{
  "num_attention_heads": 2,
  "init_std_up": 0.0442,
  "warmup_steps": 200,
  "batch_tokens": 16384
}
Each number is 128 + 24 x the weight over its row's rms, rounded and kept within 0 to 255. Layers, rows and columns count from 0. The size above them is the row's rms in percent of the matrix's.

# layer 4 attention key, 128x128, rms 0.138, rows 52-63, columns 0-127
size [ 98 107 111  91 107  99 101 103 100 102  97 106]
[[126 136 107 105 165  98 160 119 114 110 110 157 154 204 135 135 103 127 131 162 131  80 114 101 133 140 136  72 110 169 116  92 148 131 174 117 108  87 131 111  94 141 163 123 138 139 127 127  95 123 154 121 117 124 146 148 125 121  96 126  94 124 125 125 137 176 147 138 137 120 122 105 104 126 104 103 108 155 119 116  98 141 129 115 154 117 144 111 135 109 109 148 101 147 166 161 129 174 142 122  87 132 135 141 171 107 156 149 136 118 196  88 143  76 111 121 112 162 156 121 154 149 122 147 138 128  92 123]
 [152 114 145  93 134 125 133 158 122  96 142 108 116 121 132 111 124  73 141 124 114 160 140 115 162 159 102 110  80 113  99 100 147  96 130 128 116 163 160 159 139 149 146  89 130 127 123 133  95 157 123 142 150 133 139 103 140 164 109 104 131 121 172  95 174 113 147 137 135 172 154 167 109 152 111 104 119 152 123 114 119 125 146 115 155 121 111 113  72 165 120 139  80  82  77 171 141 125 141 158 142 120 115 126 140 160 151 143  90 162 102 137  81 140 107 153 112 137 101 138 169 154 112 143 119 109 125 110]
 [126  97 115 137 120 107 165 112 147 142 120 107 160 149 119 162 113 146 113  96 161 183  59 165 107 155 113 148 126 150 139 118 113 124 114 131 152 100 101 112  98 127 116 129 176 141 153 140 119 151 157 131 127 114 168 131  99 163 135 131 153 153  84 147 121 127 113 102  85 110 134 139 132 134 109 121 142 140 100 142 141 171 121 159 118 132 123 116 181 129 150 161 136 152 150  91 152 113  93  91 127 100 127 110 135  99 143 103 149  76 107 127 128 149  94 121 146 139 104 145 112 123 100  76 156 182 121 105]
 [129 132 127 152 104 138 122 134 138 109 176 155 153 150 121 169 148 123  86 177 134 112  92 127  77 142 131 156 121 107 100 132 130 164 101  82 107 111 174 111 131 110 146 117 115 108 152 131 115 133 108 112 207 119  78 166 116  78 115 154 136 100 154 120 142 148 130 122 139  80 147 125 105 118 140 132 137  82 153 125  86 109 159 135 110 129 146 112 126 148 143 140 125 106 145 153 129 118 142 105 153 149 100 125 162 114 164 108 114 117 119 150 134 111 120 150  93 111 119 131 149 126  70 100 123 178 129 112]
 [129 108 132 146 137  82 114 125 124  56 134 127 142 117 149 124 148 133 155 131 153  88 150 118 121 149 172 143 141 113 104 121 129 107 116 128 100 103 135 109 133 124 184 145 176 129 119 147 126 165 114 133 159  79 136 152 138 142 122 124 159 103 134 123 132 154 137  98  76 151 137 131 148 125 143  73 110 140 152 131 114 106  85 176 112  91 155 114 125 142 157 135 135 127 150 128 181 143 136 152 115 112 147  69 111 139 170 116 130 131 121  87 145 142 124 101 129  79 108 116  75 117 121  89 112 123 158 143]
 [105 164 132 134 133 151 151 156 141 136 189 144 159  77 117 144 105 143 119  97 125 146 145 135 149 141 145 142 100 110 126  70 134 101 126 142 120 137 107 126 174 145 171 128  90 117 152 134 143 139 111 123 126 116 169 105 148 151 115  91  83 136 114 137 133 139 122 145 134 104 132 113 141 118 159 148 139 162 120 109 121 117 122 104 151 111  76 108 123 151 141 138 133 136 131 112 139 125  89 173 133 168 129 126 150 121 145 122 119  89 123 147 132 151  87 122 144  72  88  96  95 180 167 156  75  97  99 128]
 [129 103 145 162 170 112 161 154  84 126 106  67 140 156 152 124 129 104 139  84 104 116 125 118 125 107 136 113  84 143 168 130 110 119 164  77 156 129 119 135 152 193 128 150 150 131 137  83 130 141 109 135 105 129 101 135 162 115 122 117 133 104 115 125 167 125 149 111 148 121 109 141 141 130  92 146 120 163 112  94 146 109 137 119 141 142 111 135 110 115 138  90 137 178 148 139 132 141 131 138 113  90 120 149 104 156 199 147 131 124 124 143 111 113 151 155 119 145 134  83 161 145  71  89 120 118 120 108]
 [107  92 144 147  73 123 127 135 151 123 115 178 133 151 118 117 127  92 146 119 166 171 142 122 140 109 115 114 124 126 133 170 202 177 128 138 153 121  96 110 105  77 131 114 147  95 154 127 107 150 103 101 144 116 139 108 117 137 131 124 133 121 129 133 147 123 141 136 148 152 126 110  92 116 145 136 172 116 148 168  94 102  97 107 102 113  85 109 133 122 123 150 128 155 159 169 143 122 156 114 109 102 123 101  70  94 128 153 167 125  92 125 112 100 116 121 161 154 133 150 138 157 129  95 109 162 159 138]
 [108 107 137 122 110 132 139 139 107 105 145 138 153 134 117 159 105 147 114  47 155 122 172 126 135 100 122 151  99 113 101 152 143 117 128 109 153 128 139 119 190 141 137 104 154 161 110 141 140 107 176 124 118 134 144 117 109 149 149 124 125 175 157 162 122 116 139  84 106 144 164 126  98 150 117 117 144 118 118 126 104 142 123 124 142 180 154 114 135 103 121 132 157  83 156 147 105 141 130 154 102  88 118  87 133 114 117 103 185 118  83 123 111 115 145 126 130 118  69 108 126 163 112 126 157 181 134 116]
 [101 164 109 115  78 135 113 125 147 140  95 122 155 146 158 125 132 159  87 118 143 114  87 127  97 116 110 113 167 134 121 204  88 136 128 153 134 115 152 150 168 114 150 118 132 133 126 123 170  98 114 107 147 129 156 147 126 126 148 138 158  99 115 112 106 143 188 139 137  96 150 102 143 135 112 130 116 142 141 136 131 159 106 131 137 113 122 107  99 130  43 118 125 149 125 129 132 110 164 124 164 101 120  99 145 152 110 118 160 105 148 154  95 102 176 158 117 130 114 132  95 150 100 154 107 157 130 102]
 [164 166 125 153 159 129 115 137 140 141 137 144 100  79 151 118 120 110  86 130 113 126 155 104 118  99  96 108 157 130 118 110 147 133 161 139 148 128  78 112  93 113 147 126  90 106 132 131  88 130 142 134 176 125 124 135 151  88 167 181 127 126 128 164 120 165 148 123  72 130 169 132  89 144 136 109 187 150 138 140 163 147 143 159 133 146 121 102  95 128 128  83  92 120 110 135 121 148 127 117 107  96 171 108 124 118 134 111  80 125 121 155 114 153 136 138 135 150 146 136 127  88 139 110  94 137  94  99]
 [131 104 157 131 146 149  86 136 136 132 112 109 144  93 125 144  95 153 134 114 135 145  84 104  92 117 117 104 101 134 111 144 110 116 163 171  97 150 127 135 127  85  88 139 122 109  96 117 178  97 139 173 156 132 112 145 123 116  97 110 113 132 148  92 108 104 163 144  98  95 149 136 154 166 160 142  88 117 118 107  85 140 158 126 131 129 142 138 148 133 160 115  75 143 121 159 133 147 152 161 145 145 104 152 156  93 136 163 109 170 136 153 120 120 116 108 206 137 108 116 144 124 115 127 138 123 117 160]]
# layer 4 attention query, 128x128, rms 0.143, rows 53-63, columns 0-127
size [109 111  90 105 100  98 101  99 104 104  98]
[[149 124 132 128 124 130 141 145 169 147 135 103 134 149 138  87 157 122 121 161 112 106 159 112 136 128 169 121 116 127 114 116  95 133 126 153 117 142 119 143 139 117 130 116 100  76 101 123  93 170 122  97  65 148 109 139  96 142 156 107 138 127 103 121 119 123 166 167 127 130 160 163 146  92 112 111 103 119  75 157 117  84 143 145 155 127 130 184 104 157 105 128 102 122 175 107 122 104 122 129  69 158  84 129 147 138 141 111 132 142 140 157 140 110 106 144 125 124 141 199 136 117 129 166 119 100 148 150]
 [114 131 122 125  93 142 129 153 107 109 135 169 144 135  87 119 111 128 116 152 152 136 148 134 138 115  93 175  73  76 118 128 132 106 132 159 123 143 115 108 156 132 118 114 120 150 134 133 158 110 116 160 168 142  92 112 147 168 163 126 145 148 156 142 178  84 110 141 120 137 124 136 120 123 158 141 124 112 113 124 128 131 111  66 144 152 122  96 159 103 169 123 112 134 169 150 135 146 136 111 134  91  89 139 141 146  96 163 138 108 103 115 151  97 157 156 134 120  99 130  98 117 116  93  83 178  74 142]
 [113 139 147 148 157 109 120 120 120 135 136  76 148 114 134  76  96 138 108 129 126 134  97 148 128 149 146 113 157 171 121 190 148 129 148 118 115  85 144 139 109 110  99 132 133 133 136 121 135 157 151 121 161  87 142 114 119 128 169 135 102 114 122 117  85 127  92 126 108 164 117 153 100 139 131  96 147 150 131 145 137 155 183 156 144 125  82 141 105 107 114 139 103 114 140 118 156 129 126 129 106  87 156  70 162 132 136 132 138 119 101 147 120 108 128 129 148 165  72 105  60 124  95 141 115 153 163 147]
 [124  91 100 145 115 164 148 141 121 107 121 131 139  93 115 144 132  92 126 121  84 140 141 133 138 142 170 120 121 138 118  94 124 155 136 128 142 159 155 109 147 118 121 146 112 160 157 140 106 148  92 136 131  94 119 118 103 108 130 107 108 131 150 101 197 119 140 154 172 155 114 117 123 143 132 110 141  90 124 131 122 171 120 143 170 154 157 141 109  93 135 175 116  78 121 170 142 109 142  97 144 135 137  91 132 169  74 100 109 124 126 124 157 156 121  84 124 132 105 149 108 114  84  80 137 129 119 186]
 [135 162 170 120 124 173 114 142 107 135 132  68 111  86 150 139 154 101 118 117 121 155 103 104 110 114 141 110 137 141 127  91 149 112 133 129 116  80 124 115 166 108 110  99 133 137 115  84  98 134 133 169 142 149 117 150 118 138 106 117 143 109 115 134 144 126 135 167 155 122 169 134 113 183 140 162  80 107 107 109 131 146 130 112 125 151 172 111 138 160 124 145 128 211 138  92 154 148 142 142 143 131  76 149 158 106 125  96 116 118 117 150 128  88 121 156 113  93 108 137 133 134  81 117 110 151 119 143]
 [140 139 108 109 109  86 174 126 125 130 156 120 132 114  99 156 142 102 127 161  97  97 139 102 157 157 121 100  97 138 181  94 131 184 114 134 166 134 153 125 117 143 110 118 121 123 132 140 147 147  79 129 110 130 140 114 119 145 120 103 134 129 117 122 125 199 133 109 121 126 150 126 140 159 124 141 141 168 153 128  98 132 118  72 135 119  84 146 109 121 109  82 119 146 146  80 176 125  87 123 176 140 131 104 102 177 116 119 155 116 130 149 140 109 112 157  74 145 126 118 105 128 123 174 128 141 148 114]
 [125 129 126 142 109 145 106 141  87 145  95 181 141 145 140 149 158 118  97 170 149 106  70 134 167  86 129 124 102 121  76 107 168 142 156 139 120 113  87 125 124 117 136 175 129 140 120 127 106 131  97 127 125 134 155 135 108 108 131 138  90 133 156 156 122 157 162 133 115 145 122 117 110  96 107 147 104 129  96 120 135 136 119 151 153 171 128 133 115 109 151 133 122 108 126 114 103 113  91 130 131 161 121 118 109 103  92 136 152 177 124 109 143  80 160 147 144 148  78 155 101 154 127  74 157 176 152 139]
 [105 164 110 133 144 132 115 123 122 165 163 135 139 131 120 119 110  91 107  98 117  98 136 177 155 143 143 118 124 155 110 141 136  87 152 134 101 154  71  82 141 107  94 119 131 145 100 101 147  79 137 128 134 164 136  74 114 125 121 128  76 145 164 107 174 140 106 153 137 141 164 134 140  90 149 134 122 114 126 156 148 140 135 126 135 161 127 140  97 140 120 107  78  90 132 129 111 139  92 164 100 134  80 156 119 177 145 151 147 140 156 135 123 146 136 163 108 141 114 147  91 126 122 105 125 159 141 160]
 [ 86 115 117 139 159 133  75  59 140 130 129 101 102 103 107 125 117 114 120 118 130 153  78 178 136 149 102 119 155 143  85 144 122 157 129 120  95 120 133 143 112 137 122 108 142 159 115 105 157 108 133 148 132 126 153 105 131 127 152 131 131 161 110 190 126 119 137 143 143  82 147  77 158 104 102 143 175 127 138 155 147 123  91 113 125 133 145 137 179 124 112 140 112 116 140 121 142  90 133  76 131  96 110 137 142 113 150 143 149 159 149 121 121 148 113 147 139 156 133 120 107 116 138 122 149 121 209 112]
 [136 124  85 138 104 137 141 111 123 173 144 144 143 163 107 135  71 153 102 112 118 126 126 150 153  84 107  91 143 123  82 114 118 144 144 148 162 108 101 165 114 131  91 104 113 104 142 152  88 121 136 134  82  71 135 171 161 118 107 124 137 136 123 134  94 146 146 119 133 113 104 145 115 133 157 101 173 104 138 170 150  89 125 184 132 130 161 137 151 151 116 121 117 110 145 139 118 148 115 144 140 124 104 113 145 103  94 150 108 158 103 153 154 120  71 151 122 123 157 109 162 127 170 118 113 151 128 139]
 [155 161 137 102 135 136  56  90 120 156 133  94 110 131  74 140 145 111  95  97 113 137 120  85  96 155 144 124 139 101 113 108 147 103 157 172 127 107 147 138  95 154 165 136 174 123 165 142 111 128 172 138 108 134 102 137 106 129 142 130 132 107  67  96 135 129 134  94 133  89 102 147  98 109 129 140 122 115 103 105 126 128 204  95 130 156 135 134 139 151 131 116 125 168 134 142 134 158 126 140 107 140 116 127 128 173 138 163 128  99 119 125 173 146 130 120 143 149 115 149 116 131 144 143 125  89 121 107]]
# layer 4 attention value, 128x128, rms 0.111, rows 0, columns 0-127
size [ 99]
[[196 126 157 155 137  96 112 134 118 135 136 146 130 127  95 136 151 118 131 176 118 120 108 152  93  74 134 148 131 111  96 175 142 144 123 159 161 108  98 144 145 101 128  90 150 130 112 164  92 111 129  85 143 164  83 116 144 113 124 102 119 170 142 140 148 132 113 123 149  73 131  92 168 112 153 138 155 112 142 118 124 136 132 126 121  84 135 139 136 128 157 132 128 106 126  91 121 135 135 119 132 117 110 114  91  97 136 108 129 193 115 129 150 130 140 143 114 187 124 109  75 143 118 134  95 158 119 147]]
# layer 4 attention output (transposed), 128x128, rms 0.371, rows 0, columns 0-127
size [ 99]
[[ 90 111  79 106 122 145 143 117 143 109 145  76 139  83 172 145  93 127 128 124 118 132 130 104 130 171 143 110 126 100 144  78 108 126  94 110  99 162 154 119 130 145 135 126 122 124 140 115 185 162 110 188 128  89 110 150 142 108 113 144 130 119 116  82 109 147 152 109 107 141 121 178 118 134 150 123 132 110  94 135 133 143 121 118 161 136 126 171 147 125  77 146 141 166 119 145 126 114 135 124  97 150 120 117 154 203 109 145 102  90 118 129 100 147 126  99 148 112 141 144 151 151 156 143 154 109 136 138]]